From a checkpoint of a small transformer trained on Wikipedia: MLP 704 SwiGLU, a variant of Adam for these matrices.
Each number is 128 + 32 x the weight over its row's rms, rounded and kept within 0 to 255. Layers, rows and columns count from 0. Numbers have three digits each. The size before them is the row's rms in percent of the matrix's.

# layer 10 attention value, 256x256, rms 0.0476, rows 82-107, columns 0-127
095:156135135147143171133156138130130129108088058079140174151123165113123139095111175124116113158158151093108075160134216139094153173104160163129134099136047097144106150139116130074141088118120080199097087184140144126089113161162123141181139120128206174110134077133105140091113128052092151160105110134157132080114077077093101123121121195148079098122101168139128149079132116140109075166145
098:158195155102133133124104081105154156166118169150062076136076101198134048142108085086087168111110119156162117189111110104194111110180044131085102120223062174130126103117110110144136182107143192105143155113136153128121094109144159151118142127185069083156115165101138145140115093144146090063162100090155103113174162126138079085105079096138174138135102134152083112165166076116171141139118
109:100086139055080078127119144126111090136080111115128148161108096097097050156149072186168161074099095085090196118112031171153137091095169084125155127116137098133165126109159136134112127124117128168133137080080123127146167139124186105118158085102079120110146140123134091125209055124168157068080176119145143152163175091153146138124102092143157127120116103168147194135123152137136132084114
095:110073089093181145124099098185107119150087104122116160079131144092110117138063135122079194131103049130136093156101206074099117107122161099120143142145135103112171169137168133118159086101154094144111086119114112125108158145114133184159132074091152171118114175121106140111145070083119148119111113088137103128137114073110117135068065188142072120128089125151090181121071115157129125121112
097:106106114149148124138169129134158107109160126109171241138161129139124183144127133131163076143111109138077131049117144135106149207135138196125126132134167126154104126136127117153161140133177143187073106145130148142109142102171139100108168055127148167081129092150101183140104148180152145170145109097116162107112123087150116093109149127081141098134132111103127092037159132099116131224136
097:115140149093097123094117114079131103125076069132141118152150125138143130123140097145093081118050070136106036227146177142115131110119147113167132112155061153100159130157134138104119087174142119109080166159176100124077130109139119183187125167150142172115120169129152153097173124087097075110107146131123168150065119163132156153086136167166154093097124143082149148110087083083139077172137
093:150108122069107056131194086067147140168103186105136123153101163124145103140102052113109101135093100131112106082120112114114154146127166168141111136111144084156123069117080109137117098206077127114114179134167168131111195121175114176179051175149104104103123137120125089087157103113144120111079166162195194114124148110104127128180131184122149136166136122162160130145122190126197145176122
094:110143142153093173145181095079159173127135150104141117101090199148146121153113082137148129126114154150164037131150124105069117172102111145148123152167087135127107115158194105074163136112133093121148132154156137128119128113159077131092160098120171170106125123107123150091100110133135145126139132084069153129104079113092126126103137167132108056076133138083088122095155123139091040155133
093:086127144188086120129095126113093179130133062122150122127150102104172126157184134179161192148122141137194058140091099066134105098095095094143142150114136148142153159123105092147123152096137099116134156071119110123106093091050104112112155175174169139118122150144129075143148215182140064119080161177100173150110106166186167183116115071113106144117117135109127081172072112147114129069112
104:060182135175124096122099157101146145187086123128115117125112139128104127095080105049107224123135110080157171078096163120130167134114194159117130057126101166138119124085177109087181070092091085161083163118110104086096099120130087180122086110156109130129127131086106134166169134168139131117146161172149139166129098164135127117140095096164104136126094190142152123074070089168121122134104
093:141113129119085115140145114184144193139180225176051125175118175197152111070158118186151153134095170148144136103109134114144149166088140131170164123166122207122139094131133163189161096119085118082187137049142122147093144153125174065094121171090138154130126131140144122124068162182175127091131107069110136149108100161212107163112135134148134113124157127073093119189121167112084149101132
107:152144196024116110124130122138106138134132146094163141090106112090134135124149121158122066081106078186121101169157152128121103066145139120168156120152081116169140185088103099150064113119135148111127151177160112142080071178138167173164140144152129148125110134142163098131174129095088146131107085095194106121135156101140138117139127056149209114121128101146139113119196142068128155120173
093:168146140153062150144124156074176133103128122138211157125115118171127120091174079111134125092157136055183088091141140178079136157090133182137130094022118144175151132189133105132136078117113086139089081091149149121134131132129120108182126160113128161063129112098177091139082118149107064167098147140068105119141121136135120151141154154134093076151118140086123149162083076181106130089120
096:153149098164187129138119110151118151084171116131115204135081110176167113107114118103091076091117158111137103093162194163158153095136126107168111103075110164159102126128062083151150128173114083175072075098139163122071127109110116126149135147176159146122127123141098101099056106186172155169099127103124120164073140152140107115126147171147135093130149132095142132122142132146143091125098
096:056100098092160099114085113126110103202129173072116112119131167117166101104127125155089138122066096209170140137141134072160144158112131085203129148146136124171173149090130057169143134166091134088165164093149180140070150101092138130134125134169111167151109144132121099112140097195127153077145153115141175118096159150148119119156131115156126099117133084106163134165096133110127108090153
088:107155158086105140144163148071135096148108150092126172071081105200123141125122166140133125118188146139085123122175158113140133170197146152116101089155113100125127137084157110101107172120117135092126135152143151129122103101111111201152135129098156123130132119180162116101135152066110097120165121175158081200136082136068164190120138088116162074106162120134119124135156132092147172129126
098:077179125093129122157104173158085054167105133107139125083108112147142074080105201053133201130188100109135129157133125116128137119164128089133128140081135078139094133105173063080158109126118150123139148154148105099120107135134106156123115068086130162097116169101110151118137173067157098092176134172176045123157096091118141093064073118105147160134124084164173099131118124121084139083126
090:128125140168150136130132150176118078149067165174052050074072088086121121094125106062095165074176092092145122124128101124158147147131118134098098110176099096090139123131166126050117064105135139131175097134155134115194165097167096126136078094138110083168128147090152105097134126118149148092131144142166101198158075078080080069099141138185142093117117152159137180184120135173099123097108
094:111166165194113197109139205148116139103126100176082111112081125123133168076179189190146167159176178132198123131121113119164117062042089063161177121188109154081127141138222126127180136121090104095196183134126134131161102138101078105124117090131103158170118106123093101112097219145160122150137095103097130139148095148107107096088107128182156152079133155139135120150112095144121089090138
095:096163115136087119143063103127111066146144115125134115087149146086126165197106157141171096092131126164186152115126157133124120165079096150103144131167189101114164139070097139186176153125105213114191090102135106144117083131140114129138052142096109147119137154097123140123121116147116104093151115121142138150155135179182065062141099163124138150162109190090178126117108175123116141096114
093:184108108171185136119158099146115149124139076143127148172065100132142123128157169097116115168181186164109191176077175143170146119145072119102105157108165152127128121085077117113120138110119191173135126171130143131167177119120160100123137109158101090145136153127118141151084194151161145132172096175146168084124132099098096097162058122106151165176129195160121149121173104137184187077159
097:090144144118135063115118155092115125102124132136107144162092081095132138090046157106095101131142151104129117074144181134110128105134171120138133103135103170133072123058073137122148059158116089118129142111108127079048102122158108138173126167176170140129136139123108104126111123137122159125131114128158169143154108149192139120069102068096091124144110105076129126050110123124074110123112
097:112121126071087180126132062111068147094164190077123134134111143090135160178037113121142064133114148148134153113097064134094084140185064150111129171110147116167113128097091160164120085146153142152143128181143133126138149162130166119075139092126129099197127114096121146141133125126069126128114096140104182077112130111112092059161156097126110149132153054106100131126116150147100098111094
093:130082085153120135155179145148131145070121130173121096135103096164125112078125134149141157127152132092102143110095110196075086116091130112179092074122078094183077112147156163143171119150116173154122089170113154125136150160118134035127219061063168149122134080114117155105123102164145130165113137095189164107176153149174156114128108126105100166130121081082136144110083135114108187137131
098:110186140179156189150134112087157141096163120133131140117106110144132180162071135127140176155177119116109113179149205133102099077187086070104119067134128122090070130143105102115192190072167152156090120142113139169147055119107131076150140117140137116122145115119105124141070100121154101126177116130137133081076169166089171140119057141172133163145161156142152100169128111146189063169130
096:130079114102167145092107065197131102137164194157110192090148087123136175151054127046096112120115081123138151129104122080126068109181095203106102113121110122222158144157099128136115137157164105147092113130144163110125180133145172128119094117144118111162114128086116109126159082137100151096079165087086061146148134141159103126121140080131103120152132072126084106202163090149129164164089
# layer 10 attention output (transposed), 256x256, rms 0.0498, rows 82-106, columns 0-127
097:146127102110142158142145105150176128175172094136152100111118157040089155157105122122066166103152110142140146156149162124101054076104123157119172142125117138132082072152178123170118183124106143079123127087036159103178165078130134100112135102129115126161141154107103123145157136146137110197158150064131129054064144131143149167117156095111119140038136097190132124054116110108114101151054
104:087112115142135066090105129082163171088119145116082097108141139087126126150145080089131067184175149122129159094190104180096249178100190120127104129107171131098137139164160152103127140158115116090160136124169141159104078152130139129057117197095127126155092104142131096087145120090098174082093164118093214211081084126121138175082149157143096112136139125130144136114152126142087188109140
111:134152075158132100156041047130108148150111150092121139126095100170122176087149174124134111114111093166180110140090122120132116176166138140146127124145123163121123121130088155160168136137152098160141117139133068095072109161150140154106132161133143085085155146137155147133071152102172079102162131100093117164177156155111148073183151084091127137157088150096190118133122174148069149165132
094:124138108131158135124132167178202113163118126146115128103146157097140127121110069201098094097162085200133165121188149160152107115102170040126106072172098076059137087166189104121100201136147141105136145101086131124102121110102152093110144124119070128165106180125107123145117177122146076174129154118144106088092157075152178107163094141187137137106131125183094101067092154156105145142086
094:116116133107122139176166148195125183133163077170127069150143135132119097140139172161078189120072207149143084169102119089084117116109130148102143129104137123170159108124117139151157129135126137134075089121095114126135126074158121100118110081145151164101064132121142106068148125139166102141153095111173059162129169093126121119073075154116164106132090104073164161077173132073214046124136
102:118152140129119085100124126143165149135162177197123091114140129098152115093118117158142177191078095164129140107198153132125134090058149098156087103142128155153096172120175122111122037138088111099126140131101139139097131080129118124104160134121071134157192118179108102109127080133174122129133155125100137087082105096140145140105070126178082154095121169145103091129137148097061173131089
101:170096128125118118147089116046088128164077119139092086155108095072096156102153130147076202102122135137139087151182133090144153091110139180146127079161154132132112181096153156162169155157126093193076093133138095155112181137115148120087136103177105118183161128134104131106122124121109089189182099179089184162168155162114115183082130149157082109176126141142163085161112121121106131129133
093:143080137090137150075151100150111166096144068146106077079150138097192089164139130090099129136116105133094186150120143112130194125135107194136118146170114084161150072086114123094095158156108137163196114069131154171089150107112100117186093106126130127171112179155038133144123133126152209117067173067193096093057133116143152133096141179154111137084166102172108134078147096136178109091128
095:115197150124115091127170118145141088112120158121104192119120144218160064124071104116116116152145121063089116077123127104102076123178169095145070105102143088106125107094168197072115093131089130157113172131137150142153079134066110129156120101126169139173136133146121110125109135126142174068096132157082146070159087145132136119146027168142143107182158158047105108138142102145170146131138
111:086144149151148065124133187158131143107133104171068137098081122151143140118189106101127167088152078169099117141114120091117171133127142095136129121186122111100154131134214128149178095067167131109121183126069156065184134179101145163166081122139121124202091102134091149073155139123148091050135127168149118110158100142156160120103219142168147126183138143164151116105122099171150173132099
088:173080102125091125119101134129113136198064110091082149120120107150202053138075115110084130133103053080104148099108140122185181120134060122102165170077154127158091118093121220045111131160162186166133148109192140181131090152147106160153192169126152106138058158086122164156123116117126112103096103145158103109161111106082098149102123096114131088159133127123110185090128150187124167051103
109:121149099089114186127065102132153153150139141131128093148148112095114153130160178164173121163118170110133059121143148134133084114096141109126139131142164142119061167106157186125118074129109102085094118139132106110186124111129119103097142163148090125039157093074165171104158133097128155137163123097108128149085113148106128121130133087139090147091102136089171122144148167105088188208116
102:127177132122106121155142125183116134117093153117090194141088135156139089093075162119113210153102106103139178100138076102172141074133136143109106092145141126096104089068088163084187120181156111164120172114135146140152167148151128076188106149128139079143147179161109163174103160135163187110098112141148132097138131092120079088148093164110152156141124165132169204126132101152149117153131
102:144127166126112159177179107200129152134117129176114089133049178175103115152107121144125168161143149075159155128166130119121182129160101174117136130117131127122144100185147146126084140148162112125117114106101124133077076147130094163106129111091153127067141175153114092115143149130058208111171088116105129113121104076124125168074147142126158090104129166084108129161106066109146076183137
100:109102120106107121077106158102153159132091095142114088199100132180190145105154119177079145142143080158121094073173158209158109108160164101138114117136113093126148169153147177110137132165132161157073141168172155105100052145071169199090167116105094116111107129125107147083145137098104123155144108160098091114151107115113135161073115155188138101178147200121101104171088134108151152150120
091:091090110138081157076126145132136133082136117143151113174165151091141187091176164089128098096163147112081123083095127136137116091114129143137111211159159132086115180086150172110177115146035145107145130107160133121143173123108153140175156195137138141127159120131153149170217141046105168146174211114119134091123153111153133105126189124115105172059119087157136175123095184099077173135135
102:077212136136152095129123160144166157102186095154151091101148106118171192123166134133125102072159081174162118150123163143112103109132183101127119107138103036139129147119172076198135177117122126134109116154102140109089110133144163159112087143162130209142097135153171111120152172114102080168166162100097135115138076087100125153091152106147100157176159105189079150139098107091125173148131
089:089132117141127091156114128064166084143127117113138085067149112067100176114158092098132111115124058164153171169112140115143132119130147093154150145161157086103093132123128097135131136123179127118145101113162130049107146116123177164150110145162099118159187161140142125163133127084119086155179123135121167148120072096124089177132207100149105165092146125143130101164140096162081164104075
086:130151100105169162109178100109148134084131121088154137065178145180179115153138108059119125144121065107097177098070157143158114165176135133113111161128112061157100109168173133127107094091113115105154096112174160120126109135106173182124105125125117132148097146063110099157156142158081154106072092105041127116123060103136155150119122133133197085129150147157063113144129092128113128084123
101:109119092159147045118128140093109119155164151083181111119056097104150091159144197126079187173136128111119132132150113099134085112125145123100096178151122131136181152164108146138149129134193153141067128183142066134131068130019079176093096161107134129106183138111153108143118136135081139128139060095174084111147106059085106127147188133103179181156118099122162109091142142116172171051112
098:109152123137156170161163126140124123122114153108152189129107121101089180144134115093107127137117150120128117142146116128088160167084124155079083128016142116104165072226108096132114217096135115102076067111132117106199100132080133108041119127136122134099195130128172137127175128142055120121139064145090173173191056130162105217118115144072159100160107117083139123134192122114070085147134
102:097163172161181102129123160092155118154146150175138079136067126188147107190111169083114110078094140061117114140167085052086120104108126131128167119162125135122096154128217153128168114074161078110114176127056144095136144124167088132161120108159120156148140073086073146113129109100110121063153107102101101135121080155164122106118182071106059176147130138092094118132131068110123177087156
097:101125129081136122110137142128123140114076084122112135149071058135115152101165184154129040155135102113106112216155156151132112154097122195106176158132147118130059113117141138151149235140170065128131092135096160140120116097158137142098055116146094149132144111118140089140115126131165141146145144062176119133113131157137120082111181103066080129094135127125166129167145123121151109128168
098:049158108140126143158148127192094101155137115092117081174090135126119145132084180108085094090151150155139121117126111091107109131182095099134118139125171114154093084174112141202138161153150128100143132155079137117048168112218092116170108118148138138100059143141148096101129161118096082073120158068105113183180126108107105107162118061095137113107111137124104144139143131131117063153107
104:124150230100065043091159148121126107061131172149165150106172146113161121180134126062160107124095128121127189132154092107098109126141133159151067114105106135112113143128122108104112142147087094104134104146125125189136131135098055143086094170098160162100161135142166096062125131167107147109086199089084151112079132136067145122133160154136139120090143152140094076093078086084115079117164